Weights of a small transformer language model: vocabulary 8192, 6684 steps.
Each number is 200 + 20 x the weight over its row's rms, rounded and kept within 0 to 999. Layers, rows and columns count from 0. The size before them is the row's rms in percent of the matrix's.

# up: layer 2 MLP up, 1024x256, rms 0.0641, rows 636-662, columns 0-127
# down: layer 2 MLP down (transposed), 1024x256, rms 0.0612, rows 636-662, columns 0-127
up636,090,199,198,231,200,256,175,219,234,168,198,211,186,143,226,224,167,152,200,175,166,208,163,203,199,215,188,188,215,184,219,208,210,181,191,170,186,220,190,205,191,178,215,209,202,215,220,201,244,209,192,174,188,205,165,212,181,206,214,208,218,181,212,240,240,171,233,199,188,225,177,224,183,179,210,219,206,184,166,210,214,224,189,191,194,199,177,178,181,191,178,184,223,203,187,204,206,165,191,177,204,178,209,183,212,159,200,174,175,188,209,223,191,234,233,198,188,211,205,218,191,220,184,200,206,205,198,210,214
down636,088,225,205,162,220,209,210,189,189,216,198,215,194,233,206,169,236,238,162,226,199,182,212,225,211,193,227,214,193,219,192,192,175,192,215,239,220,195,238,207,209,239,206,205,217,185,184,203,155,195,206,212,173,210,188,196,189,196,198,201,203,219,222,199,193,221,154,198,197,187,203,217,219,247,174,201,166,210,202,201,223,178,211,215,211,196,201,244,195,177,171,205,166,206,201,185,207,222,182,201,169,221,167,200,179,252,193,224,202,225,181,171,219,149,178,200,201,183,190,201,161,180,205,188,215,215,190,189,197
up637,098,221,216,208,205,155,228,176,178,201,219,202,220,205,163,206,229,199,217,208,135,200,198,204,167,181,201,202,227,170,207,167,173,155,218,199,175,204,201,210,217,221,211,220,156,178,199,220,204,220,160,196,184,206,166,198,222,215,211,207,190,171,184,227,168,205,207,164,215,168,235,186,205,203,194,215,201,213,213,214,216,210,232,193,188,225,197,206,209,204,189,214,210,227,208,229,167,192,188,194,189,161,202,203,199,185,202,211,219,221,174,211,226,194,186,177,201,223,253,180,217,190,214,192,190,195,202,160,222
down637,100,165,208,170,203,203,188,191,200,228,190,191,197,195,206,234,167,190,174,215,195,225,209,174,238,221,205,187,187,191,205,172,230,224,217,225,187,185,227,219,194,166,203,190,216,199,209,205,181,232,209,224,198,177,229,171,183,202,207,198,172,220,179,224,211,203,216,203,164,224,221,193,179,221,203,218,202,172,216,203,206,204,205,172,176,199,178,198,200,183,184,186,224,189,219,229,203,204,197,197,191,216,238,208,231,219,238,165,161,194,204,198,194,210,207,191,229,168,228,181,214,203,206,198,239,231,172,174,176
up638,097,184,194,213,214,185,181,197,227,198,211,192,228,207,194,200,202,252,210,191,163,198,202,180,210,241,206,187,185,179,199,188,188,208,196,228,239,231,218,210,182,198,188,195,213,201,215,212,226,209,186,195,214,212,182,183,187,183,165,206,208,197,193,223,188,214,195,201,211,166,254,203,215,198,184,253,219,219,176,202,185,208,216,209,213,170,220,168,189,238,199,234,181,217,182,157,233,174,164,181,223,183,200,179,214,196,181,188,185,184,216,216,250,187,218,191,213,219,211,152,190,218,189,219,178,159,215,183,196
down638,092,195,192,175,167,214,204,199,194,194,200,173,199,194,182,203,194,156,154,160,200,209,195,199,210,172,202,203,192,235,191,202,169,218,198,200,195,203,196,164,224,236,181,182,169,215,172,204,213,185,184,193,172,218,259,214,193,199,219,161,210,176,178,186,205,196,192,186,216,177,176,213,218,184,196,168,202,182,225,169,205,198,226,187,182,231,187,205,183,176,201,200,178,185,237,210,173,211,199,220,184,191,190,222,185,201,235,181,182,215,175,193,187,182,215,213,192,197,210,194,233,191,191,223,236,212,219,213,246
up639,097,186,240,204,195,213,235,204,205,223,223,212,170,169,221,170,202,200,174,219,203,186,174,206,243,211,184,182,189,195,196,186,186,211,178,219,207,204,170,212,194,223,186,212,217,178,179,181,206,176,184,230,224,189,167,172,245,178,227,195,252,194,165,195,227,174,216,224,178,172,220,215,243,233,224,201,196,165,201,195,191,179,187,209,212,196,186,176,185,188,203,208,200,209,223,208,214,173,173,209,226,193,192,203,207,179,196,211,218,213,192,246,227,210,226,224,220,173,225,187,215,203,213,187,180,200,219,213,222
down639,096,202,169,195,207,200,207,219,175,216,207,220,224,176,174,182,183,211,205,206,156,249,185,224,152,190,227,234,217,221,232,244,217,200,225,185,182,181,244,212,176,202,181,200,193,197,238,219,187,207,203,179,184,231,229,236,206,185,150,183,201,214,194,210,158,225,183,195,188,242,214,179,186,176,183,192,182,218,180,231,212,227,226,193,195,182,184,192,187,187,183,194,164,213,176,182,191,196,214,195,185,198,231,194,188,230,180,215,185,175,214,188,185,197,198,200,203,213,188,198,230,196,181,238,207,205,193,162,203
up640,107,181,189,212,200,210,233,159,212,169,187,225,174,222,151,162,218,206,198,181,190,224,228,188,215,223,191,216,230,199,192,200,196,200,201,185,228,237,228,193,234,223,225,191,212,190,203,215,205,209,218,168,201,233,195,200,169,207,239,174,212,170,225,222,190,201,232,208,183,224,200,211,195,205,142,214,222,201,179,202,251,188,224,221,181,188,160,199,176,191,207,196,215,218,204,179,189,187,199,197,220,153,166,186,199,189,190,195,196,170,216,208,185,175,212,199,203,207,206,205,228,186,233,217,173,199,221,207,207
down640,108,214,179,157,178,186,178,203,224,203,231,196,226,205,155,167,197,198,226,203,202,180,181,173,194,210,194,194,168,239,167,187,172,191,187,211,201,222,205,209,209,187,211,218,236,211,172,190,174,174,188,202,206,185,191,197,215,205,218,228,183,180,184,203,194,195,217,190,218,198,218,219,208,206,233,187,171,197,209,156,196,237,202,217,200,197,221,197,191,216,200,204,223,180,214,219,175,230,158,154,173,194,203,181,213,233,204,170,217,201,204,211,215,219,216,211,198,188,212,208,184,179,223,203,202,193,213,170,186
up641,100,228,150,225,219,186,214,161,207,164,216,194,216,182,187,165,218,203,230,189,205,228,186,183,204,201,163,179,182,216,188,203,197,217,179,204,188,201,203,205,179,200,181,229,215,225,225,218,214,171,253,218,219,233,208,196,189,214,202,216,178,190,191,170,196,224,204,198,219,194,217,214,216,185,205,185,209,222,195,210,234,207,192,198,229,241,173,220,187,218,165,186,205,218,200,233,222,210,196,178,261,184,205,191,204,169,194,196,200,244,225,202,218,203,220,194,190,206,216,191,206,225,243,178,194,211,182,196,208
down641,102,187,186,195,161,202,214,216,192,173,179,163,210,181,201,227,172,190,162,172,237,185,214,209,260,201,201,198,200,159,197,204,204,228,196,180,186,224,227,218,210,219,181,181,191,215,183,190,227,178,184,192,158,194,206,213,194,197,212,202,235,195,202,171,231,187,231,188,176,216,182,184,210,196,187,184,163,203,199,175,199,176,216,176,200,202,192,199,168,228,220,190,187,171,204,209,186,220,210,188,209,200,211,188,186,203,281,163,163,208,200,192,201,205,185,192,240,165,183,202,196,215,232,240,237,189,209,199,210
up642,111,224,174,205,200,191,250,184,181,190,212,173,230,207,201,174,210,205,237,194,205,233,221,199,206,193,183,229,176,194,210,185,209,204,201,212,202,209,215,195,157,177,160,208,160,180,213,191,255,170,222,186,165,184,173,221,204,188,174,218,208,175,219,198,183,218,202,178,231,191,196,204,200,239,189,198,202,196,229,218,208,203,220,203,192,181,201,201,190,209,188,132,208,181,204,241,209,200,198,237,207,166,200,212,172,181,169,188,173,170,192,195,192,210,179,241,204,189,188,197,215,235,227,191,211,220,224,170,214
down642,112,225,207,206,198,222,209,209,212,186,246,194,163,234,199,218,198,196,221,229,194,220,224,212,199,169,212,235,230,188,203,167,189,152,196,211,206,193,201,193,195,238,228,198,211,234,227,214,170,221,200,219,193,204,200,205,169,203,219,215,155,209,216,187,168,210,239,176,197,163,171,210,206,218,211,213,164,219,233,209,190,237,207,200,193,170,237,210,211,190,210,238,211,212,164,195,203,220,166,184,176,174,198,202,203,199,192,214,195,216,191,202,186,219,218,223,177,220,214,196,194,186,191,220,190,191,214,248,192
up643,101,215,197,219,200,193,195,178,191,200,204,194,223,186,169,212,172,240,180,202,186,249,192,197,214,223,197,202,228,187,196,175,205,218,221,191,187,182,181,183,176,148,193,199,207,206,208,189,206,217,207,160,208,207,196,213,208,226,215,213,184,185,245,206,185,207,245,203,196,201,215,148,208,216,227,199,180,187,212,187,232,164,232,166,188,225,194,174,161,197,224,197,233,175,241,208,199,235,206,152,206,189,223,195,190,222,186,219,197,192,193,224,207,194,243,207,188,190,211,190,237,223,227,223,215,217,236,210,205
down643,101,192,215,177,181,206,188,187,230,217,180,208,191,254,217,168,205,221,167,196,203,185,234,197,190,189,216,225,186,240,227,192,196,179,212,226,199,178,198,191,162,221,215,177,211,189,199,212,203,222,213,182,193,174,206,180,230,187,167,186,218,213,219,204,186,204,187,192,194,226,186,223,232,189,192,189,189,219,197,198,186,235,246,181,216,223,212,221,192,173,203,200,210,216,182,223,194,200,203,241,206,245,201,176,196,181,217,161,185,208,195,200,203,222,176,181,217,216,235,210,220,186,219,191,181,195,193,216,185
up644,090,209,215,194,203,202,206,193,231,232,213,187,209,225,217,214,165,170,186,155,201,176,209,200,197,186,166,192,166,195,140,188,195,197,191,243,231,209,212,233,174,230,216,167,211,186,214,242,206,204,214,206,188,222,189,174,164,201,215,183,221,202,205,227,212,252,242,207,176,226,185,192,210,236,185,202,226,221,192,214,200,172,185,191,211,218,174,200,173,188,181,189,157,200,198,190,219,215,172,220,191,163,177,178,201,202,209,224,187,247,190,194,237,201,222,200,202,214,205,185,238,187,221,211,193,214,195,187,198
down644,086,174,175,199,202,211,175,213,162,158,200,192,195,198,193,216,211,241,205,221,190,187,216,195,191,219,259,178,214,196,242,258,209,201,221,178,169,203,170,161,220,164,194,217,213,194,206,173,185,183,172,206,207,194,193,234,236,202,185,211,182,242,226,185,177,170,206,184,212,169,228,185,228,190,204,207,194,184,206,191,178,222,214,190,205,176,224,196,215,200,185,204,238,211,178,207,168,170,225,198,208,220,218,204,221,208,211,187,211,177,212,223,174,223,182,188,217,189,201,185,180,204,198,192,221,203,207,208,201
up645,096,231,205,178,186,190,230,214,206,173,227,156,183,185,164,206,210,189,206,176,231,220,238,183,202,189,198,203,190,229,159,182,191,199,191,203,205,219,187,187,210,205,200,205,171,221,195,205,257,203,179,207,192,203,199,175,189,183,201,210,217,215,169,181,212,231,171,201,196,174,180,188,248,214,213,199,165,224,238,217,234,174,183,201,202,195,186,207,193,204,184,191,253,207,190,221,201,200,193,206,216,220,186,228,197,210,205,141,250,172,202,203,201,183,179,218,181,222,242,180,199,227,227,191,217,203,194,174,212
down645,100,179,183,212,214,195,180,194,194,195,188,222,187,187,203,193,237,229,197,215,187,182,189,230,188,197,191,190,210,208,217,227,195,191,187,199,189,238,226,204,221,204,209,174,217,233,178,179,158,206,204,204,198,205,181,215,193,205,180,157,207,196,212,195,184,179,213,228,206,208,199,202,175,199,178,245,229,198,145,213,235,210,186,213,203,198,215,224,190,218,180,227,203,214,190,195,179,192,210,166,219,191,169,171,199,193,189,228,186,228,171,216,225,181,194,180,230,205,208,218,221,194,171,190,180,213,224,222,191
up646,099,217,199,236,192,180,200,194,186,206,193,198,176,186,208,229,193,214,189,212,201,191,198,186,235,188,198,194,167,186,200,187,209,225,186,253,231,220,194,206,184,225,209,212,163,208,190,203,213,214,185,210,191,195,189,148,221,206,246,192,221,205,190,195,200,167,213,190,174,200,210,173,233,200,188,220,213,208,233,182,210,156,198,197,215,179,211,177,174,189,223,212,208,199,178,185,199,207,170,208,200,178,183,176,241,208,204,218,241,190,208,205,213,186,236,193,219,203,230,221,224,191,204,185,212,195,220,194,172
down646,099,233,214,192,206,189,210,190,175,172,191,201,209,183,199,192,238,196,217,196,173,184,211,223,184,214,191,203,202,200,195,212,192,168,212,184,156,169,224,182,217,188,229,201,245,179,203,215,171,182,215,210,203,180,219,236,208,186,172,215,220,211,206,191,168,222,191,218,221,214,194,204,182,194,188,189,215,184,195,258,208,240,214,196,212,203,197,223,214,202,195,204,194,222,202,208,223,186,217,213,214,199,197,235,184,172,185,186,169,195,236,202,225,173,177,237,207,211,190,214,192,221,203,188,188,241,215,191,238
up647,099,206,174,210,206,203,200,148,198,217,210,194,201,213,179,193,240,214,226,218,212,215,167,189,198,196,208,193,227,228,186,181,195,174,187,192,200,203,175,198,224,215,197,181,209,172,211,171,199,177,212,122,207,221,182,220,205,178,210,192,212,187,195,218,206,175,214,217,216,180,195,182,227,236,191,203,191,200,219,209,208,177,187,154,199,217,194,214,196,200,209,199,227,220,191,189,188,227,198,222,196,200,205,199,209,187,186,195,189,198,201,228,189,191,192,173,224,198,218,216,194,194,207,203,198,182,193,224,200
down647,096,204,213,196,224,193,202,194,180,177,224,226,207,203,228,197,221,197,212,194,191,232,229,190,201,187,196,204,213,198,184,212,204,219,187,200,189,232,226,210,174,232,215,205,218,243,207,175,209,188,220,213,182,209,190,179,160,205,195,188,197,191,213,194,227,227,182,188,167,138,214,196,156,218,214,219,203,209,197,203,194,197,209,227,210,191,225,206,178,172,197,198,219,207,218,215,154,179,187,213,185,165,197,202,192,217,222,207,220,195,234,161,207,199,228,205,196,220,206,190,220,246,186,229,217,184,216,198,167
up648,109,193,231,184,202,169,195,206,220,183,189,186,203,202,202,204,173,188,191,210,197,225,206,162,206,223,196,187,233,200,217,209,224,180,228,192,178,172,190,193,203,219,188,184,194,234,213,204,189,213,215,199,209,209,214,196,175,223,177,207,212,167,207,200,198,210,198,202,203,177,168,211,214,196,213,216,197,193,203,217,249,204,196,232,210,189,188,220,184,165,173,187,209,198,214,188,176,205,227,159,188,185,186,182,192,175,188,216,192,199,191,204,230,173,205,203,198,186,236,187,223,193,217,201,211,195,209,192,212
down648,110,216,197,223,168,223,180,197,199,215,193,200,178,200,197,191,212,201,228,224,177,196,193,214,183,196,226,212,171,156,169,232,219,189,166,177,242,232,199,188,209,199,240,240,228,194,206,200,218,193,194,192,204,217,196,226,230,220,193,177,180,212,204,195,167,219,205,221,232,174,201,165,159,233,170,201,224,213,221,227,245,221,194,165,189,188,185,193,208,187,209,230,146,212,187,182,163,173,201,194,206,183,177,212,199,178,201,185,187,196,198,193,202,218,177,190,179,201,185,206,185,184,199,190,206,192,189,179,227
up649,098,183,202,222,214,173,228,161,186,185,239,188,211,168,176,204,218,224,241,177,218,219,224,200,183,196,181,226,178,213,145,214,176,197,186,203,187,215,193,192,219,231,197,203,183,166,229,191,202,177,183,170,213,190,210,218,228,196,217,199,188,183,181,199,192,218,214,201,223,189,209,198,189,231,199,153,179,227,203,235,194,190,234,200,191,246,183,228,188,205,203,200,210,234,190,208,171,205,208,193,208,207,182,178,203,209,202,176,194,185,219,243,222,187,193,178,207,203,183,176,201,211,227,217,217,185,218,203,179
down649,112,173,219,190,209,211,173,199,202,198,198,209,221,168,188,189,194,212,226,213,191,202,191,179,172,217,222,207,224,162,204,221,216,192,178,214,176,235,216,209,188,212,229,225,218,212,144,204,154,182,173,210,195,203,199,171,181,168,170,181,206,194,223,190,247,183,206,187,147,200,211,202,183,185,216,223,188,210,191,204,223,174,230,207,189,211,236,184,213,230,203,216,196,207,217,214,208,139,182,182,206,174,231,204,216,187,208,202,201,210,187,234,213,219,205,219,216,229,186,199,187,174,190,197,164,215,199,209,217
up650,094,223,231,183,208,200,184,214,220,211,212,186,227,201,211,196,180,156,201,216,174,183,169,223,195,176,220,208,181,198,185,183,192,181,207,229,204,205,241,233,234,211,219,183,226,199,209,188,177,190,177,175,207,206,217,170,199,201,225,196,227,200,200,207,195,217,231,194,228,207,196,245,191,222,218,192,161,250,193,151,243,210,240,199,242,212,144,218,191,206,204,215,222,196,196,167,209,207,244,197,211,244,196,169,200,227,187,172,189,213,178,195,223,183,206,233,215,243,199,211,185,197,225,210,203,182,204,212,198
down650,083,189,185,255,223,201,225,194,200,172,211,221,158,166,188,200,198,234,206,195,169,184,182,203,233,212,169,180,215,219,194,220,183,217,203,184,198,191,183,178,170,225,183,221,170,206,239,222,240,212,227,201,214,197,211,202,178,172,202,193,151,193,220,209,237,201,181,202,189,220,221,193,206,183,203,188,209,187,206,200,173,195,221,183,176,187,215,179,205,195,209,167,174,212,196,198,223,184,194,223,195,200,206,236,199,198,182,203,221,173,175,159,200,181,181,205,204,190,218,239,199,209,188,215,196,216,197,188,235
up651,103,191,219,213,211,197,193,186,199,148,228,183,175,144,193,178,183,216,223,222,229,216,215,214,194,176,159,229,204,219,203,220,145,166,180,218,202,194,199,216,176,205,171,185,193,194,204,200,239,219,216,199,219,213,216,187,214,199,168,207,201,183,208,181,199,203,167,146,198,161,220,202,185,203,194,177,173,190,185,223,230,180,229,200,215,217,179,210,194,188,200,171,183,190,194,242,222,226,171,206,231,205,188,197,198,212,170,182,216,173,216,223,201,184,167,209,222,180,195,207,224,196,219,195,164,230,197,186,186
down651,102,196,224,214,185,195,197,199,138,218,199,172,217,199,234,186,178,206,182,142,184,228,196,205,206,222,200,172,220,203,184,202,232,203,204,214,189,200,220,202,189,202,230,198,213,224,202,179,146,198,209,198,170,212,200,204,215,211,236,187,234,175,169,217,212,180,216,205,183,214,186,203,224,216,167,197,256,182,229,194,185,220,198,228,220,169,192,208,197,192,181,198,178,206,223,199,209,213,222,176,192,178,215,199,185,214,208,220,217,256,199,202,206,168,215,176,192,216,165,189,208,216,198,224,230,170,164,179,206
up652,090,210,221,190,225,183,188,176,226,197,197,172,216,234,218,176,177,211,194,232,190,208,217,242,223,215,189,189,206,200,193,173,217,219,196,182,196,182,209,190,190,205,208,194,170,205,232,194,186,204,210,166,186,192,198,229,223,230,213,193,226,191,199,225,181,200,163,210,191,201,202,240,216,198,215,204,212,216,166,248,221,165,200,221,212,208,162,209,188,206,202,185,207,234,190,212,207,232,199,209,211,216,174,208,183,159,202,204,198,186,184,215,199,210,191,232,222,201,218,202,195,172,196,196,208,186,251,205,199
down652,086,196,186,214,211,188,219,219,185,219,194,214,228,174,226,191,213,187,217,195,199,190,187,160,204,213,217,195,197,194,211,202,198,196,210,221,205,186,177,212,193,205,197,226,229,197,188,175,211,210,148,237,223,191,204,199,189,209,189,213,187,199,207,179,236,188,224,200,191,182,194,184,212,208,189,209,184,184,221,158,196,219,201,191,184,217,273,209,204,200,194,224,200,193,224,180,204,188,220,189,206,187,239,202,216,228,185,184,212,206,221,215,195,214,217,181,190,189,182,189,199,237,188,205,201,202,157,234,200
up653,094,190,219,218,248,238,240,176,223,204,226,196,167,194,214,184,219,230,185,190,182,199,199,212,183,201,191,207,192,190,189,188,168,217,219,213,201,205,196,180,182,191,186,170,190,184,210,241,184,191,235,207,186,197,194,219,196,228,214,184,206,193,195,228,187,195,175,178,211,185,193,202,218,247,162,217,201,222,200,177,156,186,189,205,220,242,209,186,213,187,204,204,192,198,196,202,176,235,187,220,198,190,169,172,212,183,213,200,218,191,234,223,190,184,187,193,209,190,213,207,191,212,217,207,229,163,217,204,167
down653,097,191,170,172,165,160,197,202,203,176,177,204,200,210,196,186,199,185,207,203,202,188,226,217,213,209,203,207,213,200,179,225,212,177,215,195,238,215,187,215,180,197,202,210,229,199,209,172,217,220,203,195,162,193,190,206,215,154,193,211,187,186,188,191,206,191,233,207,161,202,219,188,202,181,190,193,237,207,202,247,233,216,206,217,208,198,209,182,185,206,190,206,196,214,189,201,224,179,198,198,216,225,226,206,204,203,190,237,247,193,160,195,205,188,174,183,194,209,198,199,208,173,221,199,180,240,208,239,242
up654,094,199,210,213,217,189,197,210,185,196,234,205,189,156,159,192,204,202,203,222,212,175,207,226,203,211,210,168,191,188,187,249,209,191,176,239,183,188,193,217,251,204,183,184,177,241,227,214,203,196,198,202,175,224,185,194,186,183,177,191,201,180,194,277,204,165,196,213,178,235,218,219,247,179,185,228,188,187,174,190,178,198,215,177,154,207,191,144,222,213,214,196,192,192,200,188,184,204,228,212,195,202,211,207,210,184,187,181,190,157,202,218,224,206,233,211,204,240,196,192,213,206,208,204,165,164,218,211,238
down654,090,204,205,164,184,185,209,204,176,189,215,173,217,254,229,199,168,195,169,180,195,237,197,219,187,208,201,199,181,204,170,156,201,175,235,152,196,192,211,222,164,218,203,205,228,190,176,190,200,188,226,183,230,186,219,199,213,208,244,225,194,190,202,175,186,208,231,199,208,147,185,192,192,206,213,179,217,198,196,205,193,185,189,220,214,179,192,225,158,223,185,191,211,212,212,239,200,202,163,224,197,192,187,182,198,231,182,197,210,241,205,206,213,210,227,194,201,223,219,201,216,212,205,208,202,224,194,191,180
up655,092,187,193,184,192,182,227,197,200,187,240,185,234,182,180,226,202,213,210,186,191,208,183,208,193,183,220,195,166,182,204,216,203,231,220,202,208,209,176,176,210,179,191,225,200,207,213,208,260,176,242,210,195,218,224,203,180,199,174,183,221,189,205,195,175,170,204,186,166,190,228,205,198,177,167,200,218,221,199,211,227,183,203,206,200,176,227,226,229,197,197,187,201,210,233,206,141,195,218,187,188,161,187,203,226,198,193,168,175,138,215,207,194,186,183,149,193,199,203,228,221,210,201,206,157,175,242,201,211
down655,092,212,202,241,199,182,211,210,198,194,167,231,199,220,239,173,194,210,181,221,198,191,214,206,203,212,160,193,201,211,192,216,197,154,193,216,192,207,220,209,183,198,193,193,210,151,210,187,179,212,171,177,212,221,186,189,202,213,204,207,208,206,210,201,187,203,212,223,233,193,166,168,205,228,246,201,198,172,204,199,168,194,212,221,224,207,190,185,192,216,204,222,190,234,186,200,243,219,180,191,212,208,174,210,215,200,210,208,225,236,237,242,207,189,221,253,212,196,171,192,193,222,190,216,203,236,164,199,201
up656,096,215,206,210,206,199,227,179,211,213,223,215,224,172,180,180,187,230,159,216,171,219,187,200,195,236,164,180,224,202,199,180,153,194,198,223,177,163,194,198,237,219,181,181,171,195,208,197,212,196,182,198,171,213,182,208,176,253,167,203,193,180,216,212,179,239,205,203,197,195,188,156,199,226,230,221,214,190,202,181,234,176,191,206,243,200,186,178,169,181,191,194,182,177,234,190,199,188,209,197,187,213,215,216,217,204,189,208,207,188,203,192,253,206,218,190,198,194,218,225,208,238,228,201,184,180,211,169,215
down656,096,184,195,219,222,199,183,231,191,155,202,197,200,187,215,197,226,184,196,176,220,179,199,209,210,181,227,210,163,233,222,216,193,200,180,187,227,219,202,204,176,211,249,214,191,216,178,199,165,227,190,166,255,168,232,206,211,164,229,182,204,184,194,183,202,180,218,191,168,221,203,208,211,154,171,214,201,174,159,229,190,226,232,178,179,192,232,200,188,206,202,214,199,197,164,217,188,207,210,207,189,185,211,165,192,206,191,180,181,209,194,209,195,173,188,177,205,202,166,214,199,176,209,169,221,211,184,199,200
up657,101,230,211,182,222,186,203,172,163,193,227,204,188,223,197,210,206,195,181,172,197,190,188,220,221,168,192,213,168,184,177,192,184,190,151,215,199,200,208,196,250,188,208,175,186,204,151,214,211,204,211,203,183,224,179,202,197,165,190,193,222,189,206,217,180,194,226,196,174,213,194,210,198,213,201,191,193,238,208,191,204,220,196,193,223,208,184,186,145,204,157,199,181,223,204,218,202,192,211,193,203,215,183,168,217,205,177,212,141,199,182,211,223,201,219,211,219,226,235,201,182,199,209,250,177,216,221,192,189
down657,113,224,152,214,205,153,206,219,171,171,215,191,196,177,173,217,212,187,222,222,219,171,209,207,204,195,193,202,204,204,241,229,193,199,185,197,202,187,211,174,171,182,204,204,177,194,203,228,220,193,196,181,216,194,219,186,183,221,186,212,215,180,208,200,193,188,232,199,209,218,200,249,228,201,218,195,202,225,191,206,211,200,243,222,208,183,191,183,181,197,226,177,173,180,236,210,169,212,183,180,202,206,204,185,193,195,213,174,207,186,209,228,202,218,204,154,181,189,200,212,184,164,204,208,218,216,192,178,198
up658,104,220,145,208,232,200,166,193,167,156,190,209,189,205,170,167,196,175,215,189,207,192,149,187,227,148,197,184,165,206,195,212,221,215,172,242,205,172,225,196,179,198,188,223,240,190,223,222,200,182,202,173,171,216,183,204,198,186,173,207,220,213,189,186,190,195,189,195,207,204,192,188,181,207,183,180,207,198,205,200,184,222,187,170,216,162,170,187,216,184,222,217,178,206,197,193,218,204,245,237,224,192,229,188,251,192,201,211,201,207,185,202,187,179,201,164,219,189,229,203,183,209,200,200,180,177,223,197,233
down658,108,191,220,183,177,201,241,200,203,201,198,210,239,212,206,230,179,215,190,223,170,231,221,209,201,209,174,197,212,230,192,237,198,178,192,202,175,191,226,220,229,229,223,209,200,248,175,172,194,174,183,198,202,181,213,230,202,207,187,228,181,204,209,214,200,174,191,202,185,223,227,232,218,208,185,227,205,182,194,223,189,161,188,190,213,208,229,248,204,214,197,205,234,186,197,187,189,207,196,233,198,177,219,192,182,186,169,210,223,192,210,203,235,211,179,204,229,170,178,190,222,194,218,215,198,193,220,157,192
up659,105,211,199,219,189,194,219,174,197,196,228,147,219,225,166,207,204,176,192,159,189,227,225,196,194,182,193,232,179,207,187,218,209,136,173,194,205,212,189,187,222,239,193,207,205,182,244,193,203,200,196,191,196,198,196,207,179,182,204,214,194,179,190,187,207,223,229,193,199,226,185,180,202,210,218,172,198,254,204,212,171,207,228,208,212,215,180,193,197,214,205,189,181,190,215,219,187,198,195,182,201,181,168,185,193,189,199,213,176,195,225,195,186,217,160,172,220,228,179,179,245,204,264,199,193,189,225,142,209
down659,105,227,197,176,182,202,190,210,202,188,180,206,197,217,199,201,180,213,204,235,206,207,198,200,217,186,203,177,222,204,187,179,207,206,222,214,226,166,202,189,189,185,199,181,195,208,159,209,171,199,227,197,187,171,215,189,204,185,199,217,191,204,201,203,226,166,177,213,169,201,230,220,186,175,182,240,169,157,217,180,212,205,206,224,169,165,226,227,215,215,204,180,216,256,202,191,218,182,185,144,204,194,201,211,197,225,203,225,234,197,156,221,211,194,231,200,202,208,233,198,183,188,183,200,210,217,191,206,229
up660,103,199,178,213,195,218,221,182,217,210,209,198,206,219,230,189,184,191,186,166,209,212,202,201,198,183,189,214,208,185,156,167,156,201,157,230,204,174,221,196,212,245,197,200,202,199,202,197,223,167,236,190,223,201,171,179,180,177,214,206,194,194,209,213,185,194,202,216,212,201,194,221,194,226,208,219,181,191,179,189,202,155,204,217,199,180,197,188,203,184,216,199,197,194,237,238,190,200,180,181,221,223,222,220,226,202,185,167,219,188,240,217,186,198,191,202,213,224,213,201,211,210,207,198,217,224,220,201,223
down660,099,199,230,200,215,215,216,191,237,197,173,191,225,201,193,206,235,188,156,200,204,168,199,221,162,174,213,184,197,208,199,196,187,190,223,209,242,221,144,201,194,202,195,224,223,206,181,225,232,193,198,207,186,204,195,250,187,188,191,221,197,195,195,182,213,213,197,204,176,206,199,170,166,204,183,199,224,188,207,214,201,218,191,197,190,220,197,189,213,192,212,188,174,190,209,205,234,213,188,236,210,189,214,154,194,208,187,219,231,180,185,170,234,195,225,223,202,183,194,201,210,202,202,210,197,192,186,206,188
up661,095,228,207,191,193,190,201,219,203,194,218,211,233,198,172,184,182,178,198,201,196,203,245,176,193,180,205,183,161,199,202,194,170,176,181,227,202,194,182,226,181,190,214,150,175,226,183,211,222,225,228,186,184,225,184,189,189,185,206,208,207,204,164,220,191,198,215,193,199,179,220,206,230,216,213,231,191,206,197,207,178,196,194,184,212,211,164,201,170,192,204,181,191,202,170,241,194,225,168,189,206,193,218,173,203,218,168,203,240,209,202,205,206,167,188,211,189,219,253,168,234,188,182,211,196,215,202,190,196
down661,089,200,160,214,204,165,178,193,200,203,203,217,179,167,222,214,215,210,221,196,180,195,183,205,193,227,192,193,222,188,210,239,197,198,225,190,210,248,195,174,221,206,216,250,196,215,199,207,182,186,202,233,223,195,205,220,221,213,206,192,207,169,216,180,193,212,182,228,202,207,206,180,208,182,206,197,242,189,215,222,225,201,207,219,190,171,188,201,211,209,202,184,204,237,257,169,231,164,213,207,188,174,180,207,218,191,209,171,202,229,199,181,218,206,207,210,202,199,152,216,204,208,204,183,218,193,225,221,192
up662,094,177,245,170,226,210,193,192,205,199,188,214,184,215,196,200,210,185,205,193,198,167,202,227,165,167,211,223,243,156,208,208,205,172,231,212,187,213,214,182,222,205,218,198,202,150,215,198,168,242,176,208,159,228,215,210,238,218,214,185,224,185,214,204,192,222,187,192,224,237,184,189,185,196,190,221,199,196,186,203,168,205,218,197,216,206,195,186,204,149,190,223,209,201,210,174,183,197,226,176,224,175,230,217,236,199,213,178,224,195,217,235,194,210,216,205,193,182,166,208,177,213,228,198,177,205,183,199,275
down662,090,245,163,217,174,201,208,205,174,203,232,199,206,209,207,166,213,221,183,207,216,209,194,164,227,227,200,160,145,234,209,196,196,229,162,195,207,182,174,218,175,213,181,190,188,255,206,207,228,200,221,209,224,194,193,167,182,224,218,222,184,194,212,202,201,166,222,192,170,164,200,217,222,200,188,176,183,209,217,218,213,187,185,212,186,178,203,210,204,221,217,189,191,198,197,221,197,219,163,211,193,183,174,191,152,194,216,211,197,221,207,186,205,178,177,183,164,214,248,197,205,213,184,199,203,180,217,182,161